Each number is 128 + 32 x the weight over its row's rms, rounded and kept within 0 to 255. Layers, rows and columns count from 0. The size above them is the row's rms in percent of the matrix's.

# layer 3 MLP up, 256x96, rms 0.222, rows 86-109, columns 0-95
size [110 100  88 216  98  97  91  89 101  98 115  91  86  93 121 101 105 100 116 109  80 118  89 104]
[[ 87 116 141 131 120 188 102 110 122 159 125 161 169  88 131 114  95 180 118 124 100 186 142 111 146 144 171 172  88 115 127 111 121  70 109 136  71 141 127 144 130 138 175 115 163 137 118 116 139 146 108 136 138 170 147 137 137 125 124 155 103  71 103  79  43 112 129 113 136 160  74 163  87  85 142  89  39 219 115 162 102 124 113 106 156 122 100 116 115 174  83 172 144 179 152 150]
 [145 152  92 175 100  79 113 136 158 133 145 142  77 180 137 146 142 104  91 164  85 110 245 154 151 144 148 178  77 180 100 143  95  69 143 149 116 185 133 134 133 133 127 123 100  92 177  68 136 150 100 121 116 123 148 104 108  80  95 109  72 148 134  67 159 147 128  61 120 128 191  81 142 138 112  81 115 140 153 131 152 153  88 121 106 117 103 123 138 136 119 116 102 153 123  96]
 [110  73 138 133 132 137 116  83  91 116 158 111 128 160 144 153 150 102 116  99 104 120  86 148 184 176 164 119 134 175 144  98 131  99 132 123 177 126 113 139 120 112 127 142 106  86 109 163 104 102  66 176 146 179 177  51 191 125  70 167  77 152  57 111 106 121 166 119 128 108 101  95 149 135  92  86 159 106 113 150 137 168 167 129 194 131  66 107 132 120  99 128 122 185 153 173]
 [155 138 104 122 121 157 148  99 166 142  79  96 132 145 102 157 113  83 135 125 131  96  96 160 158 112  95 105  92  71 182  78 116 125  76 104 139 171 181 169 109 115 143  64 171  86  63  93  95 104  73 173 106 141 124 154  94  88 112  84 120  88 132 135 121 111 162 124 134  95 129  69 122 153 102 167 131 153 168 110 142 146 162 155 133 122 150 157 158  88  93  85  86 170  62  80]
 [141  93 140 159 110  77  95  77 108  91 100 205  92  73 117 108 173 160 123 165 145 101 146  75 134 132 136 151 101  69 103 117 140 115 158 143 140 157  95 140 159  85  57  67 122 123 151 153 115 145 128 155 110 119 125  61 128 122 108 125  57 147 135 153 117 151 121 124 155 160  81 115  95 125  58 142 137  77 134 101 156  80 204 154 129 183 156 108 126 163 107 114 111  90 105 116]
 [102 129 135  90 139 176 132 113 120 175 109 101 113 216 105 151  82 146 142 108 102 120 168 198  60 136 142  87 142  60 105 173 127  85 131 115 142 132 126 142 107 112 171 182 196 126  87 103 129 112 131 136 126 178 141 165 124 123 159 115 140 137 100  85 132  96  57 177 104 159 111 141 114 143  82 122 118 148 167 126 146 132  59  99 126  72 169 167 132  85  78 135 154 121  91 132]
 [110 137  87 134  91 121 169  36 126 189 108 104  96 148 116 106 140 149 161 169 164 150  99 127 116 219 136  73 111 164  64  84  81  94 104 102 141 118 186 132  89 104 148 190 144 152 181 150 141 136  97 136 138 111 173 108  83 118 195 131 160 145 112 116 113  97 101 113 180 128 129  91 123 190 133 142 101 140 114 124  98 153  97 158 141 113 116 112 122 153 128 103 161 173 168 125]
 [153 127 119  94 116 163 165 153 103 134 174 110 109 167 156 114 147 198 130 141 160  88 163 116 114 187 100 137 108 129 153 133 148  97 186  64 113 155 111 103 126 163 177 108 130 161 206 139 149 180 188 111 114 135 107 161 181 101 105 123 141 153 151 130 128 144 113 178  99 104  57 171 105 124 125 136  68 130  77 169  79 151  81 106 149 170 115 135 163 146 116 127 159 109 148 195]
 [125  75  66 141 119 140 122 117 134 120 153 145 141 109 143 142 172 178 141 141  85 142 132 137 143 135 154  55 157  95  94 187 120 107 100 100  68 106 123 133  86 137  96 119 134  71 163  62 135  76 108 148 145 149 149 161 112 167 170 103 211  96 155 154 102  89 153 141 176  79 141 155 199 169 140 103 107 111 166 122 100 127  52 158 124 135 118 135 130 100 154 107 124  93 150  79]
 [170 124 152 120 106 112 160  98 145 215 135  75 124 157 139  98 122 145 103 131 144 155 143 106 146 144  81 131  86 124 142 149 142  62 141 101 124 180 213 154 140 116 100 116  55 115 135 115 151 165  69 133 134 133 117 131 142 181 108 105 144 134 205 135  99 156 155 106 155 164  92 172  68  94 165 165  89  81 121 151  72 131 106 123 143  73 132  96 169 163 147 133 101  90 126 149]
 [ 72 131 119 106 165 191 192 153 133 143 166 138  49 120 142 101 125 122 134 120 149 119 137 113 123  94 135 106 141  99 160 131  76 137  80 162 131 206 132 138  83 151 150 196 114  84 198 116 137 152 105 119  84 157 138  95 177 169 101 146 143 125 139 107 121  70 188 118 147 110 140 123 171 149 131 129 137 109 184 137 148  87 114 175 111 102 158 109  92 134 178  80  63 103 101 123]
 [173 136 125 147 165 126 109 132 124 172 109 154 105  98 114 103  87 135 180  63 114 115 155 174 113  71 176 147 107 148 117 113 133 137 146 131 117  68 153 163 141 182 162 104 179 117 114 113 148 113 114  97 137 124  81 141 156 124 172 105 132  49 160 137 110 112 160 130 116  97 102   7 126 103 140 129 156 125 131  91 141 139 139  74 162 147 105 138 147 118 119  45 185 110 141 184]
 [104 177 137 116 130 161 146 122 127 110 135  45 147 170  92 164 122 147 117  77 143 132 115 152 190 160 127 104 161  98 112  34 189 115 134  90 129 108 122  85 113 128 169 141 124 167 125 149 109 110 141 181 114 103 136  76  92 120 171 155  87 117 144 139  86 141 130 109 196 163  99 113 141 156 159 155 147  61 135 153 170 121 145  83 199 170 117 162 102 137 135  83 134 161 107 168]
 [127  92 146 125 113 114 138  96 122  84 138 119 167 102 161 191 111  88  93  62 159 110 178 166 141 114 124 106 153 128 119 116 107 128 131  99 126 109 151 162  65 141 115  92 138 170 144  54 152  60 179 109 155 149 128 141 126 208 187 160  79 153 103 114  91 111 179 115 157 123  89 137 155 103  71 151 148 118 159 139 177 128 174 144 162 165 152 127 141 167  87  95 174 137  80 114]
 [210 142 132 174 122 110  79 133 117 143 116 162 129 130  55 129 134 180 120  97 133 162 150 126 122 210 149 128  55 151 110 145 134 108 145  87 100 130 113 191 168  87 111 144 137 101 146 125 145 107  72 171 126 171 124 128 124 150 124 128 127 122 131  89 121  97 128 137 104  74 164 124 109 145 104 185 203 175 124 136 110 132 144  67  96 163 155 149 100 118 151 121 185 199 145 180]
 [ 83 128 126 123 108  84 105 113 180 164 141 107 120 103 154 112  98 120 194 119  90 106 146 126 150 103 135  82 153 123 102 109 100 144 111 180 161  71  91 141 156 155  96 148  73 217  74 141  91 102 131 107 100 168 173 135  75 142 158 190 108 151 154 135  84 109 100 142 117 145 195 168 145 126  99 118 135 142  93 173 165 106 112 147 146 124 137 147 164 150 206 123 178 170 157 148]
 [105 143 137 135 128 176 143 128 146 105 143 121  94 153  68 102  95 108 182  85 143 114 150  92  98 164 133 146  99  87  61 166 185 145 177  80  89 126 157 144 185  95  61 136  67 151 164 167  93  66 133 126 139 140 132 142 115 131 135 182 145  88 160  98 142  54 147 140 106 145 139 113  67 138 160 149 153 121 165 148  94 123 135 114  60 139 128 137 105 101 165 110  77 102 163 121]
 [178 168  92 133 187  95 143 169 138 132 118 144 139 128 178 147 109 135 148 122 139 151  53 132 140  98  79  98 107 155  94  57 114  71 131 152 181 173 132 104 128 176 177 130 157 136 173 147  99 120 139  90 168  69 187 144  65 133 126 141 127 115 148  86 137  47  97 133 101 105 167 164 120 110 106 105 160 122 125 114 113 140 184  90 115 113 110 169 165 119 193 120 119 133 165 118]
 [141 111 141 199 141 105 120 179 166 144 169 118 122 120 166 135 126  98 167  77 169 143 131 157 112 177 144  96 127 177 112 123 130 108 140 154 116 170  89 158 185 152 140 146  57 166 144  86 167 133 130 156  77  89 114 135 164 118 206 114 140 113 116 115 133  80 109 106 169 176  87 140 150 155 112 104  92 180 148 116 199 109  79 103 144 167  99 116 147 151 126 180 110 115 199 114]
 [149  67 162 114 143 117 114 142 133 119  91 115 133  75 123 136  68 182 154 163  96 120 105 194 189 164  92 113 132 160  92 103  94 124  54 160 113  90  72 117 175 107 110 132 129  96 121 146 106 119 172  89 111 109 170  91 107 156 107 149 141 137 123 192 113 106 124 106 178  98 102 114 105 116 155  66 220 122 216 159 122 122 140 143 120 114 128 111 133 116  97  88 144 135 124 143]
 [131 170 174 128 149 129 107 126 157 149 147 101  56 195 142 126  75 128  83 118  91 111 155 133  93 108 117  80 114 170 104 170 120  85 128  82  92  98 167 100 131  88 108 117 165  99 114 149 138 130 139 160  84 121 157 131 109 118  83 100 163 212 138 140 100 114 100 189  99  46 104 137 165 144 160 157 189 177 108  96 154 126 132  99 132  87 149 135 152 169 154 159 145 178  99 118]
 [128 149 109 123 167  68 187 115 165  58 145  99  99 154 134 157 172 178 144  84 142 127 140 105 150 131  66 178 165 155 121 116 122  94 116 175 103 183 139 163 122 164 122 120 109 155 154 144 145 154 132 124  74  96 170 178 117 171 115  83 145 118 135 193 165  80 106 130 108 116  81 183 185 102  86  96 103 126  99 117 126 117  75 200 147 163 117 113 158 173 138 141 109 137 126 148]
 [ 86 136 121 158  78 120  60 146  70 101  82 153 157 141 161 151 144 119 185 174 167 139 195  94  85 134 137 197 118 132 104  82 116 115 102  82 141 144  62 121 100 161 108 143 142 165 115 141  90 128  87 182  81 108 129 152 143 129 155  99 104 121 106 123  78 132 117 158 168 141 118 119 104 110  94 113 129 190  87 154 131 119 120  63 148 107 152  64  90 104 109 147 171 109  81 106]
 [ 99  89 127 127  81 127 164  64 140  96  99 163 153 140 165 154 157 134 166 100 134 114 111  73 115  96 154 175 103 130 169 126 185 142 148 111  87 154 184 164 114 166 115  88 146 143 136  95 128 120 107 120 123 151 113 107 196 201  91  87  93 145  90  78 140 179  80  91 174 106 184 127 134 134 130 105 110  98 193 175 139 104 143  84 137 178 188 139 126 131 177 141 121 142 152 110]]
# layer 3 MLP down (transposed), 256x96, rms 0.205, rows 86-109, columns 0-95
size [113 101  85 164 105  76 102 110  99 108 131  85  78  94 114 106 102 102 110 106  81 111  80  95]
[[159  71 140 151  75 124 104  92 137 103  63 115 160 156 118 134 107 145 104 146  79 131 127 181 153 123 151 101 147 136 166 152  92 110  88 110 141 128 102 111 117  69 125 137 172 186  89 121 155 174 135 125 115 122 116 174 164 144 141 106 141  76  86  94 217 142 171  87 107 143 149 108  60 126  93 131 141 141 172 150  37 152 124 110  94 146 149 141  79 151 186 108 164 128 133 159]
 [145 100 156  99  98 113 163  60 145 100 189 139 134  57  89 125 136 146  51  74 134  54 136 140  84 139  95 108  77 126  85 128 164 109  81 101 122 145 137 154  88 117 105 107 121 109 163 160  72 164 130 131 152 107 126 110 112 162 162 144 128 104 123 130 172 109 101 156 119 127 152  81 136 114 134 163  92 103 130 175 124 106 165 165  98 170  66 124 140  40 121 169 124 168 140 107]
 [177 105 157 141  98 154 127 131 208 113 107 136 150 139 122 144 148 120 127 147 186  92 177 172 133 134 127 147 103 118 123  66 179 148 106 137  79 130 152 125  69 150 125 102 148 117  65 125 138 163 122 161 132 101 125 171  68 164 164 108 176 104 166 110 123  89 129  93 144 139 169 132 115 125  94 120 118 199 155 117 165 127 134  82  96 157 108 192 134  67 177 188 108 133  78  68]
 [125 146 109 118 140 144 132  74 169 101  65 126 117  59 230 141 113  72 102 123 121 132 114 181 111 112 146  84  62 109  83  46 154 139 103  90 144 136 168 150  99 118 130  90 173  94  78 151 103 112  87 189 124 121 120 129  86 135 100 110 133  74 107  99 131  93 138  98 118  96 130 108 157 113 131 164 141  83 179 118 136 172 128 149 141 152 151 114 129 116 109 140 128 161  70  92]
 [ 98 102 140 137 103 175 175 178 189 161 165 156 153 140 192 138 111 125 155 128 164 130 148 149 114 145 119  88 137  90 169  97  77  69 118 109 130 113 104 124 114 162 127 124 125 125 162 153 117 151 115  87 107 120 144 140  98 110 108 154 146 130  82 104  96 121 128  76 106 128 111 217 194 144 154 127 112  59 151 116 176  92 169 141  85 150 148 155  76 158  91  64 154  74 185 135]
 [146 150 125 111 147 145 206 108 131 161  80  96 156 139 121 118 135 138  78 183  91 118 139  81 195 151 100 109 119 181 214 113 148 162 145 151  89 165 129  76 162 112 161 142  71 144 197 152 181 167 106  86  84 179 125 126 137 151 150 115 125 160 111 199 143 135 126 107  88 121 141 120 127 160 159 169 168 151 110 146 138 161 159 162 124 151 128 114 105 146  98  96  77 100 153 137]
 [149 102 144 172 145 164 162 108 101 186 122 115 149 116 159 106  77 132 103 170 159 192 109 191 167  98 127  99  94 102 133 105  93 108  88  82 204 154 103 156  76 121  26 147 167 141 176 145  70 157 122 147 111  94 141 131 145 149 130 119 131 146 121 125 167  99 162 166 120 142 127 136 107  85  91 150 136 115 151 125  97 172 141 177 108 133 109 101 119 129 167 193  83 161 154 118]
 [ 93 100  95 120 137 121 114 155  91 202  98 136 107 255 113 151 132 116 125 176 146 138 106 154 196 149  99 161 152 112 234 114 144 117 156 134 130 123 145 110 160 106  75 114 102 125 137 161 148 120 152 114 151 116 176 131  97 116 195 179 144 162 145 160 102 141 117 103 154  66 162 110 131 158 109  69  91 131 132 132 123 111 134 138 122 159 130 162 138 146 153 115  93 147 133 123]
 [112 150 162  98 169  83 152 133  87 106 173 164 150 131  78 155  69  79 118 130  89 108 138 118 154  99 119 108 152 124 109 122 127  77  61 100 145 101  95 188 146  70 149 125  72 117 114 135 104 139 116 127  99 161 175 139 117 107 102 108  86  80 154 152 142 135 103  68 185 145 183 118 158 115 106 106 111 157 125 176 155 140 121 236 135 136 108  83 144  83 109 163 142 116 105 163]
 [172 115 118 162 146 205 118 131 126 132 150 144 138 214  41 144  87 136 142  96 138  84 149 162 118 113 123 178 150 125  59 133 145  99 141  97 147 159 122 101 144 134 152 102 157 164 119 156 129 156 139 129  99 137  95 105 116  94  70 103 122 134 165 153 106 189 111  71 160 130 129 184 146  89 191 116 152 107 115 153 166 168  91 163 158  93  56  89 120  96 117 131  82 155 138 138]
 [ 66 126 149  95  92 142 113 126 188 154 150 147 100  93 230 133 131 110 144 101 161 116 127 130 152 127 116 132 124 141  72 111  56 145 173 161 140 108 143 106 109  88 145  97  61 111 184 124 162 127 118 177 160 145 141 121 100 128 186 134 125  82 103  66 102 125 143 136 140  61  80 143 207 154 156 151 131 117 126 160 154 140 129 109 126  64 147 127  81 135 133  87 145 140 166 102]
 [114 145 118  44 154 107 105  99 129 142 213 137 134 153 120 167 158 136 113 106 149 115  99  71 132 193  75 124 180 125 214 121 168 124 152 142 128 208 144 126  94 118 121 101  83 111 144 135  73 122 155 152 116 120 119 114 132 145  96 115 135 143 110 100 117 119 117 146  84 129 138 202 145 131 112 171 132 154 162 113  77 171 137 134  86 151 175 148 126 100 133 107 111 181 142  45]
 [141  71 105 109 139 131 175 157 134 205  99  88 153 153 129 159 120  81 147 135  89 185 101 104 176  95 134  83 173 187 150 167  90  87  92 148 127 116 145 142 169  73 153 139 124 123 122 147 169 142 148 162 109 128 156 153 176 131 172 153 107 182 137 104 128 130 176 142  43 110 120 139 102 133 112 122 149 166 108 170 104 124 192 155 132 137 135 111 128 180 120 107  49 145 109  87]
 [102 116 143 154 156 118 195 118  89 132 143 159 138  49 166 131 153 125 142 159 133 178 118 132 134  96 167 113  81 153 182 192  93 146  80 140 106 104 132 172 107 139 166 159 100 133 114 138 161 145  68  92  90  96 120 118  85 100  59 100  83  77 132 146  91 153 126 146  82  89 104 137  89 141 144 144  90 116 121 176 126 206 128 131 139  88 109  67 159 177 133 149 141  94 128 157]
 [105 132 155 198  73  81  80 146  91 100  88 116  46 114 161 146 130 135 164 145 137 111 135 130 141  82  70 163 134 152 123 121 182 105 165  84 166 135 112 134 109 119 126 114  65 189 106 155 135 115 126 116 113  92 141 121 133 140 139  88 132 119 152  79 104  59 143 102 156 147 176 134 187 153 109 125 180 175  98 151 108 138  50  96  76 101 122 135 146 115 134 145 189 104 127 148]
 [ 97 120 132  92 145 144 178 155 156  97 132 176 111 212  65  93 164 108 144 129 184  82 110 118 153 169 113 149  91 107 145 121 171 164 122 129 137 165 124 167 114 129 159 167 158  68 213 123 115 162 150 150  91 149  95 139  73 127 115 122 177  94 113 108 129 159 154 102 145 155 112  68 152  94 109 109 116 119 131 112 114 128  78 137  60 163 164 107 137 138 138  82 142  55 100 150]
 [159 151 145  93 153 144 172 167  78 123 100 157 117 137  81 119 172 128 100 160 137 172 167 150 148 126 106 184 128 180  89 107 129 123 143 131 144 126 103  53 188  74  78 138 104 134 127 181 168 197 152 141 168 171 108 105 155  95 161 136 126 173 186 131  95 133 122 100 124  90  88 126 107 109 175 152 158 126 173 209 139 137  96 166  68  97 145 102 117 114 147 149 109 100 138 126]
 [135 102 120 103  85  84  99 108 115 162  99 126 163 140 184 131  90  95 143 166 126 113  84 116 121 133 113 165 165 202 146 127 113 153 131  95 186 103 143  97 144 170 109 149 106 179 162 115 141  64 193 153 135 168 143 106 136 165 104 185 157 108 127 117 140 114 132 120  73 155 149 119  90 132 147 226  91 107 105 185 127 113 141  77 133 130  88 134  92  98  69  81 167 159 150 144]
 [134  91 129 123 116 100 153 150 124 126 170 153 119 188 129 120 122 178 153 153  98 127 134 111 163 144 102 219 119 159 183 154 148 175 143 135 136  67  93 134  86 137 123 141 121 180 172 118 147 184 167 114 150 124 152 108 136 117 134 138  57 179  80 149 108  81 115 173 166  98 133 109 173 145 102  85  93 196  91 105 128 151 146 149 180 172 155 127  78 176 144 123 123 100 152 182]
 [141  68 144  94 158 108 134 147 107  90  88 107 152 121 166 125 111 136 129 104  93 129 112 130 191 104 127 128  52 162 112 117 161  72 179 206 111 128  98 111 148 107 112 123  99  92 137 146 181  82 172 119 164 151 101 166 110  98 179  58  99 163 128 140 145 152 152 125 141  89 116 104 198  98  81 111 170 110  91  99 115  91 108 111 173  68 102 139 123 124 126 168 127 177 134 170]
 [122  90 170 135 136  80 120 133 119 154 136 139  90  76 140 169 136 116 137 157  71 141  72  98 135  92 136 139 173  85  68 169 104 113 108  88 183 139 101 155  80 141 145 169 117 109  78 127 148 118 128 114  95 107 118 145 132 142 163 166 113  84  78 121 113  43 190 128 102 112 157 152 113 197  95 111 122 185 168 106  76 117  99 115 155 109 151 161 102 129 150  61 101  82  97 123]
 [117 164 107  66 155 124 111 122 112 114 138  90 164 145  51 135 121 147 107 122 155 118  72  92 156 150  84 105 151  75 146  70 122 135 105 106 127  98 114 120 150 116 146 129  48 135 143  55 155  88 161  77  74 103 152 113 181 120 138 117 139 153 104 165 118  61  95 161 146 102 191 125  82 134 106 147 117 145 103  92 134 162 129 140 150 155 175 140 165 160  78 180  72 158 139 137]
 [100 141  89 107 161 137 111 151  86 153 109  89  59  96 115 105 140 134 118 127 126 134 170  96 146 120  91 121 158 134 178 121 158 102 107 145 170 115 165  78 153 131 116 102  88  65 151 142 151  57 130  93 148 152  92  77 184 124 163 143 179 124  99 168 207 137 109 142 107 104 136 155 111  82 181 114 132  96 114  51 118 136 107 159 107 137 110 112 122 163 114  92 150 202 135  63]
 [126 150 110  87 147 161 196 159 104 153 165 101  83 127 150 169 110 126  87  94 104 113 150  98 139  90 137 161 145  73 103 157 157  80  91  84 202 127  67 145 106 117  95 131 165 150 134 194 129 162 124 116 156 136 132 160  45 142 130 143 104 147 135 165 159  90 144 175 125 150 106  94 149 160 173 135 165 128  48 123 160 161 113 141 110 175  72 122 133 156 176 115 122 115 131  86]]
# layer 3 MLP gate, 256x96, rms 0.212, rows 87-110, columns 0-95
size [103  83 167 106  83 104 101  99 118 111  90  83  97 113 103 102 111 110 107  78 112  84 103 120]
[[118  94  74 137 128  85 145 153 182 184 160 122 121 144 146 168 164 107 119 135 125  74 131 101  87 135  97  76 158 126 112 128 143  82 142 153 161 122 149  98 112 101 151 151 117 119 103 137 198 158 122 125 158 139 115 152 111 121 105 137 179 179 120  87 115  67  96 170 118 149 151 197 143 132  88  92 157 146  95 123 148 113 125  69 163 196  86 144  54 122 204 142 102 178  94 135]
 [109  96 135  92 140 115 130 130 155 135 163 135  90 136 139 155 184 117 119 162 175 116 164 128  96 109 156  94 147 154 157 149 113  87 151  67 157  87 123  95 151 135 148 137  39 140 147 129 114 140 132  74 153 113 151  26 134  78 143 113  96 178 111 125 147 192 150 128 110 157 108 101 160 159 109 121 210  68 101 175 165 120 139 151 138 169 106 131 149  79 145 121 121  64 159 136]
 [118 115 160 112 114  91 108 136 125 161 172 144 102 124 140 127 175 213 102 147 129 144 136 131 106 136 148 155 131 172 115 174 131  96 193 174  95  68  85  86 156 144  93 180 105 161 205 149 142 128 178 121 158  96 135 109 135 118 138 134 136 156 138 113 130 140  84 158 131 170 136 194 111 109 181 123 121 120  87 167 121 118  87  62 162 107 137  92  90 134 130 177 154 105 194 193]
 [103 137 126 124 172 110 147 113 142 173 138 160 128 152 130 132 176 153 185 109 181  67 154 182  51 106 156  92  97 189 147  88 117  94 152 141 128 155  81 142  73 127 158 127 136  88  81 111 150  90 109 128 130 122 162 153 140 105 197 121 129 120  82  99 119 144 130  89 138 167 110 118 168 188 115 134  84  92 126  72  90 125 131 162 135  91 139 120 127 101  74 153  52 138 160 173]
 [163 125 153 124 132 119 154 162  92 116 126 137  84  61 149  96 184  38 139 164 149 136  74  90 167 149  96 156 144 210 176 136 151 152  95  90 121 175 143 110 160 168 178 105 136 167 140 144 119  78 135 109  89 132 100 123 156 141  82 153 188 128 132 132 141 140 157  63 113  72 111 145 115 118 170 169 129  69 128 165 114 136 172 154 136 145 170 121  97 132 136  76 144 109 150 132]
 [130 157 100 179 122 155 123 113 111 171 108 195 104  69 111 104 173  82  62 125 104 145  89  94 179 122 139 135 118  95 177 108 150 133 131 164 159 161  89 134 120 130 129 160 185 124 149 124 116 126 128 123  68 115 113 143 133 167 173  71  48 130  75  80 145  92 152 138 105 115 119 160 108  80 148 173 115 108 115 175 145 213 146 136  87  94 148 146  84 102 106 116 148 102 149 155]
 [126 141 130 101 123  99 136 155 150 152 164 116 165 111 139 107 184 149 131 142 159 116 162 127 186 171 176 137 137  97 141 134 148 134 144 107  88 127  23 156 125 187 164 120 122 191 150 180 101 117 167  83 152 109 150  83 136 158 152  97 138 134 107 110 139 125 123 212 113 116 108 167 120  74 100 136 149 117  51 205 119 142  90 147 177 117 114  82 141 126 115  81 140  97 173 118]
 [ 97 168  76 136 138 128 143 122  72  95 119 128  81 180 122 114 126 148 132  90 174 159  81 171 121 108 109 118 114 162 156 124 172  98 127 136 153 108  41  94 137  81 100 179 155  88 147 140 142 102 129 170  83 139 108 130 149 147 107  54 161 111 161  95 155 144 137 149  81 147 167 115 138  31 125 116 139 132 114 145 140  72  59 122 147 105 154 143 109 135  80  57 130 129 136 152]
 [174 132 140 167 106  94 128 115 177 159  88 113 180 170 110 128 170 142  53 207 159 155 122 104 174  84 112 100 170 130 156 106 147 155 118 164  94 126 135 157 108  74  84 109 138  97 120 131 102 122  96  77 141  96 117 151 130 161 179  73 165  97 169  88 123  83 125 178 196 159 135 161 160 111 112 105 122 201 129 100  98  99  94 159 129  76 120 102 128 101 125 147 107 129 148 133]
 [125 120  91 133 126  66 109 153 119 106 134  84 188 174  96 143 146 196 126 149 121 200 119 126  83 178 156  86 130 165 142 128 187  62 161 119 131  95 121 139 124 125  89 117 169 173  93 100 122  81 123 116 128 105  89 186  63 112 102 107 157 117 138 132 133 168  65 162 111 139 170 155 106 122 148 103 128 123 106  94 145  84 117 122  80 162 120 141 160 112  86 110 149 190 175 173]
 [ 90  97 133  99 147  87 146 117 104 173 146 219 161  94 128 166 140  79  83 204 147 151 128 153 148 140 146 124 129 137 128 120 176 112 152 156  75 122  97  97 180 130 169 169 149 156 201  89 131  94 118 141 106 129 171 133 106 117 123  83  88 130 114 152 148 170 156 146  72 106 147  98 171 163  94 144 118 109 105 160  94 127  98 140 112 166 172 178  57 118 124 123 157 109  67 139]
 [121 111  92 104 114 143 149 199 115 137 108 127 131 104 162 146 170 143 165 174 120 190 159 146  53  96 146 139 116 111  73 171 159 169  60 125 117 147 199 160 163  83 115 168 200 170 158 178 153  86 134 102 113 137 102 120 129 139 132 121 127 152 114 123 138  89 155 141 149  56 128 208 131 141 113  89 122 145 137 131 114 163 137 204 114 157 127 130 103 174 104  91 127 138 119 132]
 [143 144 111 112 133 117 152 119  91 111 185 175 142 105 178 129 168 179 124 213 107 150 108  86  73 118 153 200 100 126 201 158 115  97  86 143 103 126 106 111  91 120 137 210  67 133 162 111 154 154 115 108 132 131 123  93  62 111 127 128 143 107 183 165  93 120 156 153 126 105 117 180 109 120 123 196 113 122 133 147 100 126 177  98 160  82 129 144 136 139 179 169 123 125 149 146]
 [ 94 160 116 134 119  85 143 138 105  81 189 169  99  84 164 174 130 166  94 124 175 129  99 138 112 166 166 135 141  75 177 162 127  56 146 174  80 205 145 185 143 103 117 109 141 127 103 129 119  99 133 118 149  36 109 125 154 187 119 172 108 153 154 132 153 106 101 153 123 119 129 166  75 163 135 126 123 186 187 122 126 136 171  97  83 124 135 130 160 119 121 125 142 120 136 180]
 [111 134 126  84 104 126 112 139 180 189 188 120 141 161 169 137 119 110 165 167 129 134 174 141 106 114 140 120 118 140 146 122 127  92  97 132 178  66 125 101 159 161  75  66  93 112 141  75 111 138 105  89  97  97 144 110  79 176  94 121  96 114 145 147  56  93 118  93 114 144 165 185 129 134 137 173 128 138  80 105 182 118 168 153 151 170 168 110  78 130 114  93  91  59 124 177]
 [116 146 143  93 164  90 114 129  89  98 124  93  61 148 182 109 155 166  91 166 137  89  49 132 141  99 150  85 157  80 114 196 147 141 181 134 163 148 127 174 104 172 154 164 161 120 113 123 121 127 113 143 158  39 166 149 116 107 195 116 130 117 149 131 107 153 169 125  81 140  97 148  86 104 123  98 107 130  78 112 188 100 100 149 187 137 134 143 106 102 154  80 125 146 150 125]
 [156 101  87 105 154  98 154 100 103 130 156 113 186 134 180 163 112 118 167 173 123 160 133  96  88  93 113 174 153 158  71 156 111  86 117 143 120 156 140 187 146 160  67 134 153 167 142 116 105  83  96 105 165 100 144 160 109 187 113 190 176 101 129 114 150 127  59 153 107 151 180 164 110  72 146 162 139 135 130 141 183 134 130  89 107  94 133 142 150  98  78  85 165 137 179 117]
 [129 159 140 187 136 104  63 149 135 157 165 192 117 134 144 129 102 169 187 203 188 123  81 124 127 132 124 142 147 178 122 191 107 123 152 147 114 121 101 134 124  91 140 135 120 165 123  88 127 154 140 147 149  80 102 146 133 138 150 127 183 178 110 142 123  52  91 183 126 156 156 135 120 124 108 110 125 113 153 135 115 176 148 144 170 239 124 111 138 179 122 123 174 123 171 160]
 [ 86 195  41 119 176 144 139 106  53 163 126 114  80 147 103 120 184  95  69  76 129 171 162 144  68 104 125 105 113 187 161 168  99 105 172 122 117  89 120 164  90  94 119 158 130 102 138 153 145  94  86 106 133 162 159 141 151 135 100 138 112 144 132 129 113 154 156 147  78 141 126 153 121  92 116 172  70 117 119 132  60 155 146 103 117 128 144 163 164 118  92 174 146 158 105 120]
 [ 99 162 173 104 148  85 119 174 158 120 113 118 120 120  93 104  86 120  98 217 118 108 187 120 115 155 103  90 118 118 121 183 143  92 127 114 128 114 140 112 162 111 137 117 121  91  85 142 133 120 122 168 145  89 212 180  96 138 136 123 169 210  84 131 156 145  99 168 100  90 165 125 136 170 127 137 129 214 120  92 123  81  87 127 156  65 124  70 140  88 131 122 159 123 114 120]
 [139 127 135 127 178 108 159 124 111 141 167 113 116 123 147 124 165 149 159  87 180 185 112 111 111 176 140  97 134 170 197 117 130 122 122 135 167  95 159 146 134 136 158 155  65 114 119 105 123 113  96 136 152  84  90 145 165  98  75 165 115 117 142 153 124  64 149 224 124  92 101  90 151 162  62 127 111 131 131 128 153 183 150 147 134 174  60 112 162 172  84 144  85 131 130 191]
 [142 147  66 131 172 137 118 154 109 135 135 132  85 112 133  64 129 127 117 105  69 150 151 170 182 190 123  91  90 163 111 168 150 113 132 146 122 112 133 138 111 133 143 139 170 152 144 122 163 106 139 162 128 141 128  63  99 205  59 203 146 153  86 143 162 193 150  90 132 128  91 153 171 132 143 147 170 107 168 162 115 116 106 174 145 140 125 130 102 121 177 172  79 111 106 196]
 [127 140 106 125 124 141 138 155  94  91 173 135  68 159  64 178 180 183 110 121 147 119 162 156 147 168 153 154 103  82 156 141  94  82 146 164 126 139  94  86 176 112 150 120 133 157  93 157 150  92 152 181 158  91 142 186 107 100  72 164 131 159 142 153 126  77 123  96 162 151 146 167 160 173  81 117  81  67 173  71 172 150 127 122 141 162 108 110 110 128 124 113 161  79 118 102]
 [192  95 120 129 112 187 172 148 138 122 152  83 134 135 151  92 144 138 185 133 141  66 129 119 119 132 163 106 110 149 134 132 107 108 152 129  63  58  80 194  48 119  68 125 122  80 114 120 124  90 149 153 106 112  79 112 117 160 107 115 127 135 121  96 124  95  85 142 103 140  49 103 145 113 126 128 103 117  83 151 109  79 127 147 117 140 136 135 129 102 150 187  33 107 125  95]]